config = dict(
    num_key_value_heads=1,
    norm='rmsnorm',
    learning_rate=0.0174,
    batch_tokens=65536,
    max_steps=2138,
)
Each number is 128 + 32 x the weight over its row's rms, rounded and kept within 0 to 255. Layers, rows and columns count from 0. Numbers have three digits each. The size before them is the row's rms in percent of the matrix's.

# layer 2 MLP down (transposed), 320x128, rms 0.259, rows 4-75, columns 0-63
091:154118145149135093114139117140111111130149225119153118169071148147135164129146162137141123163194111088147161157176122120098126180110100110098105134150090075138116122139151119120170081156091130
086:111137171196100086144182138087180148081112069102075132124154133126164151166158111172147155094110163135062124099156112147120124101147166138091097159112117139120177155067110125118090168053098101
099:206066095155118156166140156131168069104156101105098103125105154139132153126114141106131134150164144127131111216110141107097117121084121127113151119116089134129167116132157126118189148115109203
100:137159133131165183104136146112098171179146127114156085121111125199092121158100129162134162178021075129130111147125135069185177138197139155125088158145169150089067155184128146128183175138126068
107:148115171154135132091143119160140168184160099102118172150126144098117138143145142110108086095149136055122164112129081134209124138115164171170119125140154080153083141083143174121134168121156140
100:192139145122111190096178116099108115165137071113128153100118079116141099133146119155111102142152117133198118125148139093088100138193081090140126128135119126083076094130143249112124118131103091
108:134115134135062135148129111119143159154133132138126133145161105125181102121129083164138106145133167049149132095122192122182134094149100146144183122140136127159181178170132101115128123111094163
099:116119146135103165128143135111110112170166077170165132158129156137126124100109127130127114105138062090115179128110143118112104098103187111171068070118120142137186143165171117160148169158104095
104:181154145138107090074109116093207147139162144106099052052136095109186134124170131168072068122146092126159150144094133124165144146097063162095129162094099166094108116164164134164098161167110091
105:170155137159152102171131089070190114092176055116109105146142159103134114123108155130149100158179154118125093153115104146136140142113084176176175143162131132121140129101137096096173169144161139
104:075133120043140123119162125120130138116168130147106113170117136097136115095131148086071088172089131091171099098101150151112117093112097186129120128170133189069104155083098124167044128136087125
098:204105132094137095103145116101144145105112123139161126131130153217184137136143126094143118160075126136120152112106157129156135184112167136159193138099182105144105091129071187152157138099163073
106:119154141161170102114147145115096171094103166120104116184155081158132154167139145131150091120142087120120099117147116135073153052190143152110117127120146104113170090052142182113113155128112061
095:148098155129150079153035160156091158082110146103155107170149128145131185124107118146097139127116136075158152114071096145126147101125087072128074132137048131133158133114105101175115173112105156
115:111158111128137144163180131122154163068141106139138118120156119100125191137119123129153174099105103123100080106114060128131098109140139089162128175130192170156079147118120138102092143126123088
096:117106086137192095136165140154117094135142135144150166122103115167123177103109111146106100114143125116097177122098167185105197166136122145180155132135102152104124076134112147174159181084139131
101:114169133169111098074124176100145118161131149105103178123181102130157148082165178135158135130144086147071124147141164180121147132125213074123116069129093053142131146106034153082209138140150107
099:174141062163109157158170136130162104164093133081094113144129183075155162124133142137094075092169151064161137147081132110121140159143136081104188151098110167076118117103114083087163129120088095
104:158113186234137097084121099116107138137093140161126115150064163149150121133119128168095086065144117121032093145145113173217143098172152117103108123130162137100184140129131135170155165113152087
102:150067147121142076133144089158101131107104141161109066200085134173173122093120160144114154170190156154156135130135176110156143147142157161180125128096132120156117185106111128063132111132167136
103:149177147114202155169132132128120133137130090183032140154140098139164143138086123123102178165143089148144133095044132152110165105114169138122083118146103123141143151080124113137101174148134143
098:123107090143103121125101159061088160105035154156120086083144157098157113142136156164122172160145121057119068130124121140178131107189162119142117110086166179114137097166133126143093163115117118
105:141088111111139150104107145129145119139044173089148133105114111069123160117121106141145056103129093096118122169091074130113124174120139142070126083135090122134129144118162167152143117116107103
100:159160179128142165079032140142098181087177209114178105154119101093195145131115099088113139113157143137121114106135110112136138135113072178105135175159084096206114082141152154095152141175147181
096:150103069125194098157150154097107151135124114148135105136090141160127105107098081126125091128136128094145141126145127204180088080143163176171129083152151144201157181133141117169083139150172133
101:152160152182136146124043158074175177111150165101135129146105156142089156107129139145126089171111175114164137154125139165125095129101140168126099116142117112165134073118100076208170168164150125
090:150054098021083163136134139093130097147116199159110136113128123127087080120136091124129080157129099177131169062115125116127083107153131136122109061122106092125163122106149084151150151115154120
106:187089158180093128147201113101196101135094130089131141079109096135145193082101127178115133103103107138137084104129114201176163104111155082136110084141121129201152111151123155155122101173161098
101:094134106108117136158076102152120140140113129145095134060134082166144150126092131169122142111107079160137093193138126090070133091142140182170102132142081100071083187105158137135183136136176129
102:133121125136131079129107084027090122087152104119150152137136129165071205066120123110091124124142107106144151117092194153109127124063089114117073141152185189127139091096136129131183146069148119
097:136137131228073118125107138125139119099159121128085101122134168119094173150183169110127152129084083102101117108123153185140149109135132076090107190125084139129132089143144100123076140121121108
104:196119113114154103140139134129154144156132121126104038105086137087154145134086142186115143169122147101109151087118165153129121089137153114069177103061159154131124094151153195188173160110118121
087:132144140144088110171134159116126190103139106181108131152096114100137154079146121102134115102162195148125185157201118125131162113150163106147091133140131103161129120102133099174142103099097118
100:114168159100072126152136190134152141080120140150158103091155110114110120116076147183116131144152152126132124182142242165125146120104144103195108123108129075168199156143144080141137160096125133
094:115111157057198138134067170100125136115115142129156150145119071116134117125159166089077124134106145047151151153168184105172158113087140094126143137171077189108097119134094162132056131140164221
089:176157109216182181115085173121107122144087144158173079123160096188162122097086154136104142111115109081097165177155040084123088111098150146104174115169107144168151125170126127129137148085162170
097:091121163137075122105090171136108030118123136159121061141177110170147167130161125160130147168078147151142144133147148150148173153137158090138159117179125103091077116086133068089149096121090205
104:158108116117073129115126116126095141169109115159109138099117177118189111150143119138145149047164148140134127076129176201169102126196140140140153072084128161126101111185092147094122112123178162
106:166139138198172101146085120188142128139134133113104116153131173074166128100136111131136138203182132149089123123152145154111117133082189125113102095146145138093096132144153155134173119119065162
096:157094124188132114125134115153126134127187111137132107139140146150190166153110148138074114125144175154127092139102145113105121122155167160114109147188179124136163091219184127208084088130112161
101:091106166152158122119131199180121134085097120110129110133121079060157068161155113107079094155088108148123193143154084172134123151070130116109105163137128096123110100131052124145156134143111182
111:084160186176136109140136123070122059127099141083162117149098114095089172134138113130079138149132142090077147080154130132160179109183110145080172152139097101145111120114137131158167140147152184
099:127121143147104105079130113127168164169170125156171062120061133091181167156094100089078142072105097169136122159128149086139098142086148107082093105108143102130096155145097098137138157195134123
105:104152172139131108153105131146121113159155141082104152122096111134140095098103156135122155180084130133189151145146186073144098137208116112100123173169097141087134142133130110113111120117137137
096:128148141151116126145155123104108113170174068161069099092100138111199143081066140086146116113105116116128147206068102180201090099151103122190088106110136098105133129144134118137143105152135180
102:047159106118153087194098128100086077122094153135133106126133171108059191142184146071169135150101104149145101128085126099122056173131123137184134133140108169095130118096123139130077155139095161
098:123056134162148121128080116156120148103127101163112095162191116109172097058137170097098150188073118153096131152169127113124102184190140129181132129159069143104182169117171143127148042117139098
093:111163149097140153173087131125113115083127106163134089149154091170142131158132136106116159131120133152150148120133166108110140107128147137187189195146129151130104089135131127108193145133091170
101:087177155113154119148186136166126114148160057107160102115100131116161140181182114123132148137138105126140113156100108089113103132110157079112096123128132035103153100150161136173081134088128091
095:179107121145101111105136172170148070133060153137108131171121170116112073127089152115135108110134095226124139089105101151127103144096093093198127122193170187099151078124096166077194085109118162
104:130136170159152083127104179150088120096154176118122147152156085144072131139094120151150094104104106095088116077142171157143088084079108117144121144126131111111157081214137157185116117135075110
094:159092118166166128139131121163175088189108170120127129141144163170166121170123122128130119121097117085129171082060091180094161128128144116191113120140083142164146157132107121123123055129100082
109:116184167167117178148146120150088091061114105079193145178108183137139093131179194171151089137130157162154115166152122154105113138097094119113185108114121166091145131156154114094124093138151123
101:113104147083162131139089104120074160107108122136211120144139130152102104081080151126145066127112174088108184174116109135133155068075107133105146098175139117194105163117117073108133113112095085
102:089152186024143093170133145133162091124107092112167153168130111091109162101077146159126099089172127122089148131145134101126134128120115128151128157117093153075138139098126142177081078092200125
096:191063092160149123141218158192098144120123102141090055138196114103129124138115097201139155077115127109101205154055100157143143110161124107188156070102114138107116142171113112165138165075148131
101:109087137117092147140193109080127131169068129073104163156132126155092125118135081160084113163088147108171116170094142163114159131104142149117121112127113099151091148146099098145097151079157085
097:087133148065176169109100150061140120138154163090153115090117127084090153134129120088178077100103200151147112144160130117160130126120083151067175110171126093081134155142169151177174116162086092
106:127173124126106162133134059149170177116128066128105128195113054112096097111090182138125148118118195173158168122107152152096163132140155125094126120146109096135142134122183099123107114198102146
100:107090152183117160157126110091115134127134147128151148157118165113049051153114141058072131118148206149103129098168101113119130102123146141192136139159152160123092091153168144147119101116150162
099:120142132227180158136147159114147083085128111152170188112125146126111104156160106135120124155086111070121128110124173155137107200148121144154155099099131156112199138166093112109106151133137056
099:178105158156118131114114110078135126097108068134173162081146179126095210166109098115134174097191104093130146131104088111110146148175164123090093115155090086071134052138119155120137133117176122
094:136159116100096161139181115074145094136126088095112119142116152137118083126092140121103140016108139110090066149103159126149133158152134159113151124115139105127098175166109143121109095159143127
100:095144229140089147164135068108137152140151077119132139066138078109058047071136122103147103135113117105155169122123149136131163152119135116172108177103101071108132062156164080139119085136115068
099:117136102167151122150123119123149172172138063109147080129127128126162079127148114149167113122104107132111162094121134081112109174053097148156072136143151118165117140132089157104072149118119115
102:078162125124110109152093146134167107110138148156107100139160122091105124132116125155137078143126154144144103118103146124145135175156082181097157148145104172073127110131090156153122168146087130
092:126126110100125157147084126176126153091164136149097125142121098140134134176116181117111164062158114110142061122101137076156142065150156177127162113143131157098122108157102153116056167110120156
100:140144123183096105155125075170105128085103151091099204133110082183171144103141113124139132102112104158167160095153101133130123121161085100163188122106168170152107137101152067159092146071145151
093:143128134206096193164118127134107159155138096143132115075088132136121100129122102149124164196078101120134163164132200131083090183144100108121075177103150098081152159095126126100131142159200141
109:121161115124097089129117129131131099139154152146095088180110120156155165132135128109169116112119139119117130104122180125146117082138164138185133121121099151153093088090178094141148185148099127
102:099191165079125107085132065123146157111121146115125104103117089142146156096133091142097113089159214108114078128185081155165126162112120109084137072116103159142127134084103093180125126081123107
104:188091193110120102158121156148124171104136168144122103060146189113165158124137195129137143098111140125096095171118142131116089094164111105118095082096190149131129111090177079137115155077125141
# layer 2 MLP gate, 320x128, rms 0.285, rows 5-75, columns 0-63
095:139100112106128101102153136185117138096125171148053150161215064095110119156151107140122132125128143157150122122130149136072127133122104090144129152133132160189092111138110168135057138108091108
105:161207092170150133158103156107130103122147070095106119141130184171179091134085098177156126120187144077090104120106147104188111132144137121135140073148176133117082122125131177118165049165179169
107:128172124124090148106128166182145117192174129092121137133141150145142138167138138189141136109110143164103144156161176114200205125155105109127152182136218149125127144142075119146180083107131133
107:183107155048128097146135122169096146093124098137122144093106102172168121131151147084131120127094109218165126146104084164129088118108130091149152124180122150114149099166141127161116155132088107
102:130149166178106100205171194182120154099179149140076132167077186132156113117130179095156162135117152104118114167140091072106135123062142192092124136103144107140107112089170160103127193169110112
098:120038123173155169130150154126150059163127163126162123150204097165143105125099090121098114132136172107137160119131105118192055139127131123152089122136158120172157132142121079097054100150159189
102:050134152119135169114131110152105066131155171131115125177108114077138117159200119131127176141169186121121101156119150108134131103173203186127076127173129154091144123126139172177141147119137114
111:109142111104125090103151203206081136119123185133179113093141136131146130128153085134145126134165122055147215141104160153158120137162111087110141125133081145078081123148098134139075152141104197
106:210103138064139103161151139158169152117119076117116087118130118123141081074157094138111083143141068142105100121136178116142097107137100159046115074177157084096182141167057114107096130120105112
119:226089123125155162110125113115095060158101196128121111189153148185110066134113119167167119098151173155090084071140051136135096156130101131088094150112097066129174124116105113137163102107159147
092:136096131135181125144192110190157118120104147117082130141143078162091107116132112128172089155124157138112115177125166191174114156187167168152146126140083112078141104133044124132116124111111071
111:102070154135140143131125110163117095110112117149107161082114157153136090089119136223114072065125165148163152173155145151161111199111158152137169093143095173103097144186100070108041146148096198
093:110071149130139090133126108151159116162100166141191117120149141121148121163131119116169147141146170155170089062074123090179087104136091069191092127145118105101085089136124126182067131126140116
111:158094137129109136115131092167121109184066211141093189077134124122170127155136072144109118140109103166174133107171152088187110100097181107108074146141072133147126126073206136181100103123144125
092:152190132137112171106103149099128143155083148119084125162063144085151103162111129100128105170132182196119117162129078127064122133122069134113148133123131120104164090165130098077061161148145127
101:118086121074101196147120147109095123104132137138146090199093135147140171127152135141108131108133113123165091090133185122150212150148122123146106175150174156149131153119163110169102104063204135
099:163089043097120124172153115123117130132118137113129171197126106107132128113167192176033110146110108091159164170106122131121166084085072148130128113110153092080159099111117142138196137127093104
096:143130128091109138145121078112157136105087094108170124140131159126137155149157146115175077198097147083168130097130091142149181101151131175137097120118101113115088066149175103110165134230118131
104:093127062120198155101158116094100175092070125127106134081147104087120152139121191122143111157142147105175145109151123112117129129168076114138166103144092127005121131148087089151120137105095139
095:138099046169128171136179145057151142135099115070176122122125098153128139107075081117089130126120136164144167104149093123163136130116144103139101158114119133065187107126101153120079139121121131
098:115109091067125117140170107149120120125176122144190114090131145084124103138109130131161156081117146169170156183149141176097126127087128188093133075139071158148157125092124092138133075121178110
096:164186106066103155099112113108176143159146158131111136103085093085184109050175095128154113170107118147121093167112098102163130176110059144152101068180157101139170123148159087109124090083138112
100:186161116066133097084106136082123148143089105105159117170169083154114101090085148139164100108137102062185113143098091163090112098064057144092153096146169136149138183125123123173121067163120096
095:137110160130127096113094174138103175142140073128130151141150130133153130090081150214067117153187130134129144130137160121128167131134121140086073125111167125138149169117133141125127164128181177
100:134140125156140144132120121132129120075139169178119106105138183130128133151170116126119148172126165188164132134107146148173162140143036123134147100076085151118126136163126115189041112167127150
082:079142109173126162115077106162099155191161141117140132121071061109093145105116106088114138038141075128163152104122124137117080232090120132138113169133153126072082133148128107156124094092148112
109:117141072125084167136092138126163078195159137150188110125155112147138093108181084160102090104126150180183096102103115097188099107089153171111140143201136091087125153118143156167158136103157116
093:112146135137111126132105130103115082165106115156134123114096152112076116140105107106195140089195167148147164147145105137133161118158139128155125158159115145093124157149086125179133147230121099
102:152093131052152183154123123121138127054103175175174069135109167129125150130077153121175100108138089149146152080094125127111099102093123104121122159155189127125168182109109122169153098090140182
100:148177102074168091123091136146179116124128120160142118176102093152116082078111100160145118114158122178122118143158101141104138154098110101144041130196126124130120156149118134154118125099085157
100:090115127144161133173130140095089157139094101146120172119123139125095107078140123085144154150096195144115139146128150085150163129168165120110102062155154096146132156129114127122119128141142167
101:167103105097178107067170138171120134108156112110115175119105130175106144147040097117141092112093164149090125149154134167115105104153144130104136160105161116160143159100091073170104101104155127
100:077108115135114120117171108138159050130164163151128138149132133162100128145111104165148114046171130138140151117143092147100099140133122150153101119142057123103159054171138152125085159155107170
099:128118120143166158135121097127120126093104193121100135143118112115172109154147139104148086167130199142134172089103059150088140114102153132100118134143112103108106148112203133099083145130127107
093:107118133174171114149096176133192159110118164121133165139111153151120162158200105109101106140124118162127157183119174129176104207113166152106134092152098098109160114121174174163049095094084105
099:152086124075075175130152129173114124115135163158137110119120150139079161094061141116151104121128162113126146132177098110127179131092166106166156071068167118113186115137135159149163090122119173
106:133091095112152139175115173162163093144070148135099104203141135158139081184099194124159173125129150094157123060146115106121155132123097117096099128146168108160158148136091153089103154047139167
116:119111096092095094080187150144115151158096107122161079121122141118093145153100096102113125145149111131140116198156137129105080151090135078230123107156079142117158157166148129166096043179191171
090:115163071120127153181132078148168099096060155138163130090108150151129115102147165144154131129119085133132133148123095145136064073118161091192150126154175109174135160100132153131129148084104170
102:115102047100100075063112176171118194105143101133097086123101103093121122132177136126082130111122176159114120159115086137166144169096111147151089116151101151185178129139106092146136093151105203
096:119096095132129099148114107143068138114130200093142120093145117136133151173117101137128159173090132121141126136196135167152173104160136112101088073127144149167130150074169189162176120125118169
095:102075099177203149151095095137154174085119181088124125150141161122145128133112122118187072145111112089089127165109122213192081136208113050133138116146130111117133096108117164098100139145094131
106:153058191142133129144093084110068169101095145153050067099169145083154135106164150131170151159084125131173139098218133124145179083117103096165121138158150163123134166098097113188091135129121123
089:201121138132094151119177163141156170134185165124063115149146099122092079186131117123109115123130124167148120102094063091094159109058141148131165107128112108112071174153083134101124130111169108
093:134087091084107191136064138135125115148079184141100146171079159122132168154167180122155126136151166149127118091114161118112090104146103130147139210163095144115132123132105157100138068137136124
109:167179127085109078151133153080106106156201095113061194132060070111156157142138151124165114138111113144150138077057059103086133119116092146103125138057166161114133091113178152133152139164094169
095:139130127167123154172117179082123051115150200163149082149128123163073159072123151135083119148173180140116116161126154146158120118192186173114157113121132069091173153126133161140163104136089145
101:106112114165098100150137121184137054132114149159096215122130182112166152126197134086141139172149151169099174117112069149180077112121152121148098134092130181177121171073123160142142099167193083
107:148112119079121098054149138116112146097098171181077142067147095133088112155087144083092165071117140094134156129143156155114079126128140125113135092120117128091142189128109121072136149155083111
094:158142122141101093140115122200136183083132146149094110121153113112188123099151159101126132075121104125133119168152096118163171117143178110150180169159090114173131162083149115210093052146082135
091:129104081108078136115145096144170077147160131153147186162134144158148152163161191149120149067131189154177061116138111076123122125126133134100115139123142163111205093189141162106124109104146126
108:159140120074103109129130206143133173106139144105102164085125090151102090137129076135077063157082126115130106061139078163145135149156117138109161110047145050068087166099131087128114108155096080
108:144188095112104099125119102097109121193153091150157180128153079075166155108156135119136142124094159086124180130126109133118119130117093070142121143087184115113154142172155113090136092123070120
097:099196100088070124099166091162055144107136158117139148167128161092123125194126179163137124104082117083188117115169164131114094125135107125150092109161054125077132158134191159146148145119126173
102:141099055126147099124098096123152109153125156103116147123108141143138060143068137154169144111123099140129114141147087134193058087104214155130134135136126140120119117107090168133157097101137148
104:105160149165103140157173108093106104094168162155151131163150174124096201092102141098096107145119144123142103088208161148130151145165142094124168076123112220174101118120085104172085142117153165
093:120087146205120124120119156156113145174141205096152141094117095163131131152161105107143124058179202159114153127144126131135153109121143029109099082124126174108094122120086167135097146122118130
104:129145108090103142079109113141099116103057207148182106134101157092162110188129167062143151096177092130158110111120134123132104165138147120146111107180150121193134122085084064141155140133078152
097:098122156107164077128071127046198132119120176165107154172148085100084148137157091148119148103191147154113120100132142112138148092144099128057147100151135166129106128134128112118090094146130147
105:179121156112119156170120140147119156154100097171184128114086130058103172158114123163098103141099190105160120134127134138144144187119137135092156130097138145097138183111078095114076106066118135
092:178144133109095204157192135205129116107164135166131130170114116110107098138112131146185143095070124111178120197196108072098114058150134139129151086127128123119180134115144093186182138180143135
090:151124080133092122161079069120130145122090190101177072111073126153090169107121147115157116096155142113098075127126196134161094108098156127137130119128163110125081137125128163124103096161164108
095:135169157186088108151137149198139116172086114131113149064090147129164162194150136151131139154113150124125135093142156148172152118105126103069132120117136191126129076061079161160089123153175121
095:144122155184171147073110129204120156112144125163152132117154111147105107192089145174139121063165103150147129146143115148088172162052153114138153123169129130163098107146110126149093108116162105
089:039109150158096081171087125109132187156103152098117124134097138109139117128092188073158133113139108098089159174170056098141143102095111117069103111125164124070129126173200132150096091141089119
108:108106116088118114129113096140122087170182176136104115138085111143167143121154108143186158115174125182096145107071138171113095101129124131126145096121113185104144124110133113120137057105136187
103:154141189100124109208064117137113086058122123165150126151109123128178084088129146144114080144121093103194173136123071157138097115077162147134143122148173121130157086084131132128104129090076112
093:075128118113140156085090140101118130196147095147114102078094145158142163136123144067166066152152107116161180137145161127172163109161099075104146136114138144148164121118184152144071117134083127
104:101150124115150166105128127110119097137072147169168106150135121138109110144071122156176135072174119109145137127129087181185089173157161137173060203126136112143075131159116089125092074182093143
103:134195185122129140120150110102153164134142143147109131183138109160145134107118108105138158129145225164119109115215117132106143106110097093179146144121137141189112135111105114152114110140157123
102:144160121132127139141136158162124137140071071148140203138174064141069120141200122151113115130130157101107141094158078079144136109136183143115146120145150068044098097096123152116134105184143120
# layer 2 MLP up, 320x128, rms 0.269, rows 5-75, columns 0-63
101:178062175099171099098109142110123113121106082083122055142175072139117147052119079139077192120146155147106148143173146118130103113131140049084183133106085117137157185169108161070136127141089136
100:106118107193130125213161093109120151174149116167092135088062122143107126118079153111155125104129181078127118095139165103106174112145157139132118099085134117094103142101113128145123110123158114
110:127113154085096133105193118120143092181128113122127142132143149104112096161122087112080095141145105136157096114104137128152102202041122173115117114145094158120094219170089106140129142139119138
105:142136174119140144095146165115092110128146115139197098100092117068102127125125102074096111100134151103140200146096096130120151194186126103140074154117106121110144116110064125146112133113061092
098:137119157123125125103124133140141074128167142085141111105204100101144176182133153121123100122100152080129134108137120150151173100134159082117101104095172119102148146129086117103184103118126115
102:120098177114146158108144144127148061184143100180147168138157159130124144143127182121155109133153086080163098133170059051156083157101148114159104149174134111119084136150115114113089100124159115
101:153179125106093127144112191127160092071186178081150121116123145170082128161127140098143098140155173137093104136065202108175151104121121160114112055173165157128134105189171120133156150105142133
105:134149040101078114078121138151177164117118141146169091120089047126079121115169146177092118109126169074139125096077133108167135133140123167104146068034119100108092100109129124175137134159096106
108:179121148145195154104126138084091110130063193110188098138125100041151105113099118133098107127148119160137106169142196105124087112125139122117152149128153188117124117154089114141162164163110129
118:113126124121056128112139174093160123142111035151138126114131154160152145174173098147148151138211123132104177087112122112096155050103143112120138163128099134137106152122090162132134127161063045
098:121109075099082138153131110164127144166112125175086093106170128113143175095167116117110119140106112170117170199176118127149123135113126092133194126129070124167133079197157142171159101107189110
111:147084110150111092125089134143132079151125163082224138152122088057120145140181149176122129154195130048121158098117093117087126140121088117132077077127186116083125057101080114119139084144176159
098:116143185135126097124200107139159152185082151076198126156129131128169162112164086126073129118127098110122123116098104138113064145168153145183114170079160151124159100113131086168083107108184166
114:117115115101117088105129110045076177144142158109122072130113122141095123083120126154118185105140151141024098115003167121073082141167081127135134109108156122122087095137092123143135093126111155
090:163130130127141130118130161185098052163135158084215059122154112107078136100123106133112113144151152143081127109101111114163180162138127131123111131130194148129143104160108132061079145067149143
098:183121092124124108127146093123083105184161112205089130108146114146040158114153135194197102111176121139081090126119225141114155122131112111130127076104093108095106120149141052130156153130119150
103:113102141081095120073119107117145137192202072111141100120149150124132139132121127144158101166154147134118145127141074105102164171148138087117159122138070179124069166120138175128120108117119111
102:126124166154154132152134143172139089138176160123143132147157100140076161130174175108156119118118167134147191087121126122108167150085146127126162131125135146126121112115103187079087135158100154
104:118146152137127118120131153126121101116143148085117151116078121172124102111102155143118123119159113177194076110108092165143202118088202125159150165132172106144129130196157157089156173121154131
102:108104175143098115149133088127112130154130095166132108141113085121134116107105097162149097143172126168147192107115141176181186138176140103129085126125140134068148070093102052071136144137159062
100:107152096056088139091106083085165147132086115101085133155061165146098112132139160119121129133152095087108141059142116201142139133128147084153168155140132123077174083156187128114163128163130157
105:171114073126141169148145102116126098111107104113065171096078118078114091117211144113048054123182131099140119170072184081165133151099128096128169103175158060107123103190154116123141152128191118
105:130151110136068161101114142148105127163138159111165178074161152101087143174127096113122131161143115164086201059168181066153103108154083156105113129099101145116088103121149172154151110106101059
091:111141135090181139126117180145128142098128183149099107082200125197074123120180121129075098151069147103169130095165124133151107160087119131153186179106137116130152105163103149098150106102149102
106:119131120142172079092040157176190136110102099164150082117094123145179100133085155139118137147123077105163148118162082153120076092140146109160129122121124123186122086136143085129088111101158085
082:104091140104136127116078195124123148141126120160198102164122133098179208132148142138149151190097111143154135115155111194181121036102167080156148118161112156154061105130135165127102181143071104
111:103110190139100157090113135103142148112107044155084129155107159139152166146110097139148117186147165090164158120147177104095085116040135041145150089154074100168073144148093120088059154129119102
099:154147112146130137151170118151216150169127164147128125141114130117134158124145128087113126144145081093144102132088084108128106128167117129139147100142168064140124166136132137084107140093126140
098:140112131127120150126122114092143119142103178108107141153118127135124100085127083147086151093130064111127143090135109199145113141103126100092109167168147116110143083149168154096148124160148143
090:105136144142089186147089156123152156117118135170148115126199124092095130151108176121100117157099093170127069133178105208138155181137133176148135083141120074116070126125108116101087148131113159
107:179172108106180138083128154118050105131109166141127155126144156143171143149137139153138121156152204081159179146086145133142192163151062152106137121092096144098155136086161157154162116118045183
101:130121136195118179140162133143170106181075146076152133167080113085202118142205136138126101125167099111120124142066139113178107092154139130128163117109106165106133112163078207077149191110100185
097:154117117133115141167191130114089117149150130118142160143114104121113090158088106113064148059182123099138128183182116099104178120124157136104146099128087087076180125112118189129081106162099080
100:123146126109142166115179097123151143205108148164117126116117130100089136134132102158126062077092125145108126153178143084171130078104110136142140150100118123152105166137088102108114136158158187
094:179165140132124147144102111099112148178090172165131139155148163139082115149124092137148137176103135116141142186165061125133140169140140119128137032104078108128152095161111161120094092171094101
094:126193136095117147103125104120155044090055106108157129134151100117130127125163167187178182161139172138148162155207150186123142135141109109164118205179185134094142112103135110135144115112081139
106:151095175159140186139101133134073139136067143166089093112183085136146114106170136157209168162065113103155145181159091143152165181115096112116165156136090155108126098159151148149109145119146084
108:070129132150113158197155142156134113128141067140122211154067107166130143128133092157095069150147087091130109129220067142181155113140126114130092186109121130147130128113130158110142170138109099
093:168123156181089098121105157120077130080152066089163111138135114148142171096141105115070112100159134191125170148145140207136124143098142118079149109119136135065178042145158126080098109100180084
105:119179086119116165073130138086112171106075126135108121165146103096188146050169059088032137144132118163120130166153169151136157149136159137147152149093133148159115136141144142119142157150113134
103:135118144137183128123140083090107126139136135131125156157093112089163108138134089127098134107152110060117090119150059100136131088155099150095071123085129176109081143178136168127050164110187101
097:098125167116161155093099181133142083152132155074153080107131133154108096107120154142151125110142055132110176130111170060119165187119094086171109145171122121165160133104100157147127136159114128
100:156211110179079149123192125102122137125164119106168137168086074083105138114138130152191141184167117142153172195140141140073106132127097157106140139158134127066136051100064157124148146087100105
086:169163125152164136062130125078166116086175132114155077219146148095132103135071135112153113134136108144154092151166166149155151109155183122151112163126136169150132060117127142131158105142094109
093:079079072108139176116139128181134180155093150134104188128111115144146107151099124165108138123134135108130153126111102111072136141164105108155127168169063191125094110137132117130106098155147110
108:119108133114131132177105107126057104102140182076109119126137188074078094109115124110148104126110133166133144146120159140184136160157090111145133159109101092099110154072115127163131189079141150
096:133111123199163157135128118100077099124140186168171068136137074123106165126135135098080125093170193133129180192113126129156094152173179163163160149127149081133042147118144102121093122119149120
104:117148108090167130086085081120084122121121121106200083144150154134088128127125081163113119119160125049084136092142129065092106137160103132103180073126122124132148116185110197067131135135110199
105:172183124126175180168143127119157104165146118111149157081179195151185144076171113094114079126139064158095143149102114145097102184072106111160158121095119151151104129121174108140083169093172138
101:190137122144169136131146129189143098106148155144101138193113088101085117100129127143143148182151129101114155138149079110113093181169090116073112084116172110121129127086053098098125117108095165
093:090096097101160181148144098144116131114155094206145133094124119095095132160079100111136139145133085106140121130140082083151155104094143161191068149144196199126062149126090069138124176126155113
106:147146124099181038083155060093099144090087125114170126121142171178101118139159111118159167138141100151150090241171135102136120184143131145090071144135085140127109075123139141137169063146113080
103:156116163148103166177157180113150118139079120125093175141126129031147126088115114158150127123060067092143137135104148150098145134153106153125063136083211134116190152171105155116126122213156143
097:142166137131022137108142144152123118120147156124112127142169129153087081151127172180100099096139092115139131139139136098120072145076163154155116106182098191138091158159114164118129102149169135
101:147132153142197164146118122182116169129065111178121140162090071113152084126154129123104111137155170107088164175088111094072132077175098087093115118096078174070139129093125112111143123163164128
103:120184119195107129123149122094133198122119123080106192131166132165147182098092119156191152161115074163117092098170119160117200130098104137122098089153108126119129145144146115108117129116176124
098:105059095180147150122080167106146095103119121054096105152110152195108168139158171159171105056156123154124122072070127199134101143140158121102106095195134136107109124095087110133145165187147120
105:128078104166142195153140142115109146099107211180159095115139133095078128133093096088156137112144091137105088137126147146125104106119149165081088155117114151107145116166029098075122126139141137
095:119115166115136117115143141115135104078168115112112135175111104083133100123096123044085156124190123176151104147162130105149139148127183086211133097144182125139125138143145174142101165102136143
106:106143067095137163096178148121191154103108099140159110178146092065063087127099112122140109145156132062140080112120082129096068205140166133070112120131113154109148154177075093075077103117169125
091:145077108163145106154133145123118120178061144161168153066113126093099115109111133083127105060096102162135117121050092128111150130113086070093126135133144088173115084190171089117102084119156123
093:141101131085108173125114106125118123151090146158143105118078101158141089132169107146108128077098081131142113144120122138159157127069137087122141164086115104077127155177151133143129111099078124
107:118092187107151130139131138150149115126128112161151146160123125098182138071162088164117139097097112097119089086202198126138138170094105133066070050139142118178164115122123058117140125099082107
101:169126090108110125138120102174143136080149122193097153132108147147073164151106087130118159135118088080187105129106164181099188107117079172070141113103091092173182119173172140128190162106155135
095:063147154058119107125147211148160144199133135179175167092109137144133175128138107094114094126147161140131076116062169099121131170158145148112116139205101113150120145101081149136155103089119124
101:055042142063159105138130125090149138136147079110086176141063161139082126104134079083153095167145120081138175115106150146118128148125178143139103147147122125112148156192096097073119151115137097
101:127131172090099086150123129141139103141185192092166094145123169151112148131088089146128103088170185059040108130175102177110144180128096134115101122137111073137128150169099109121124127149125053
091:075138106140089112129119118134103155120118166124189116177168108111090085112185123148176194132103119155117147112125206109116091175156080176141093146130194138103140097106145054162062087154139143
108:102120110093106101143100149147122143135112159104148141118144144094099143087141067142097160111151124136156157153177103069104117089112101084172157108099071216175090130093157181060146089173070179
106:153099088120128108164159148150146107109113109147113161105124100090113138140099194136105177156102125136138130125076099157125152189149174156151127127066137105141128114117134070137082173130140129
102:114125111169089155096140123143154117107140115138141086112092186128124143164085117131172121143119090164087144139121153144137116133157083098145100101089150138149110102147145117149096079157085066